config = dict(
    num_key_value_heads=1,
    norm='rmsnorm',
    parallel_block=False,
    lr_head=0.0129,
)
Each number is 500 + 25 x the weight over its row's rms, rounded and kept within 0 to 999. Layers, rows and columns count from 0. Numbers have three digits each. The size before them is the row's rms in percent of the matrix's.

# layer 13 MLP up, 704x256, rms 0.138, rows 696-703, columns 0-63
099:493484518477507549517519499491479504454484477461498519494484527508462538489519522528527442456517525542489510525524485524553496511488514547531514508494513472526494502499530499522507529521484510
100:489531518452491529482517517492512464484540530528526484501480509528481499535495464491505458510501499491579455505514509526483522526485492471452529469496496480483501453502472536512473521451542497
101:466476499499474517496512481458503511491508520526492545461545502464553496508517453497494458466550487503500483518480496502513498544478508498509452496526488495495527453456544498522465516513493506
098:508490473517537480486481494541519421491510505521524455500497492494489482502483482481480491484520479498516516516503544502492495532478557517509501492535557507501533490527551492504532492544536463
102:455548492457467443527483532521511494507498513502523486466482520426541508463533500487485509481557479559504484493500543503471477519476494505523460502488531530453533500483496485527503498560491475
095:475503515522476467506491530471481493477509479457535488505522440513463501500475514462507537441497499519509510526502538510463512502501511501512517476500487526491494479497498481447453523504512498
095:497514486494519497529457519514505451524563522456502528482509471487494488474519537495545489483501520508463507505489508478522515528511518514518496514461500485522444494524498476568497475495501485
101:493484538515552479494544490498522508451455469470489482477505494453462530509496515497555513515516489494516542565484526496531488489492507506491446564488458513523508504499455453475491495504523506
# layer 13 MLP down (transposed), 704x256, rms 0.121, rows 696-703, columns 0-63
100:554487488499498463534477494504506541512475491492477533492510461501519515478517546519512513532458481495505511512500519491475468487519522515466460482548478502483489503452490493488495468512526454
099:465492467474488517548511482510521507522465519499456501519498498478502481521484511480477539497473499473476522494495503514495474488547523547554489486472506472453487533498492509488508482489472510
098:462486512523546521529498532468496505522495508462522498562533493528502502489484512506496481512462475523513512489499501508513498488492481468499490468460512511557530499494493502469539490484496497
092:488509536456509500456506518516521518483466470526473466536511501505468539472546503480527478502527513491499493446485442513467493459526507478527507460475478489480479486502472512461508475474452552
098:507490501470503478480514522528510505497505506517507506527453496520500501526487491476542507500528535559481476490495522467518510431513500542480482466534517511479474503496497508460492473485510536
095:498496532496493484523511480467498452513506524496484547483460481452508538526503533515445494461450499468509484498466483509502480449494528488508505491476501505522496478515481512493500497494512505
096:508468459533467476509484473486539562504506518500491478493493519513539506522481461529475507527512435451536524526474521475513520513477478511503478494513514491477481506459512520480502529489468543
101:487512484518463487540510488519496518519526517512516513515515485518506481502500506491492511473526515536512496456511475512519489489515464515512510495514504463507497514498501463527461550479547469
# layer 13 MLP gate, 704x256, rms 0.129, rows 697-703, columns 0-63
103:469478507499518523530509521480487452491474524471503546504484509495520530484510492513509535518479503471511508517497462504518499505520454520547481491492508503495468505523473525516510477487453545
101:486475497520505447470498512503506473518503510524515495461555457472491477513492558461499543517460505481498493525501523548520452490490466519484546514547511461524504516531460472514482521501537510
099:486493513478443530486545480454512500503500527499478501504504516498516473474486466541481536494491484563503523547517526498451507475517487530494519482458518431481547467474503487485510496498489488
099:522498433447507490531502531499525518476487443451513490493499496513508516538507466489476463484478487499538481524540471531515493518524513501476480479503504529497501466516530495497516527565493517
099:496477488517498501510521491496486516500542515484520493504510541452519497451516510530510482489510438508482504508493508507466516537446507466507498481547505522516510510541529490476449529497490551
095:496505500510489510496476490496503449453459505508494535483488496516502501517532529509506516479487503510556518473475496473496478491511485490453522512543507502462501476530537511484496519528484477
103:468516519493450531489481503436509493476471473479499502470510486457509470515495493524527491508511490528524496509511478548489519540527521481492532540509486511488497459499523523529472470508472493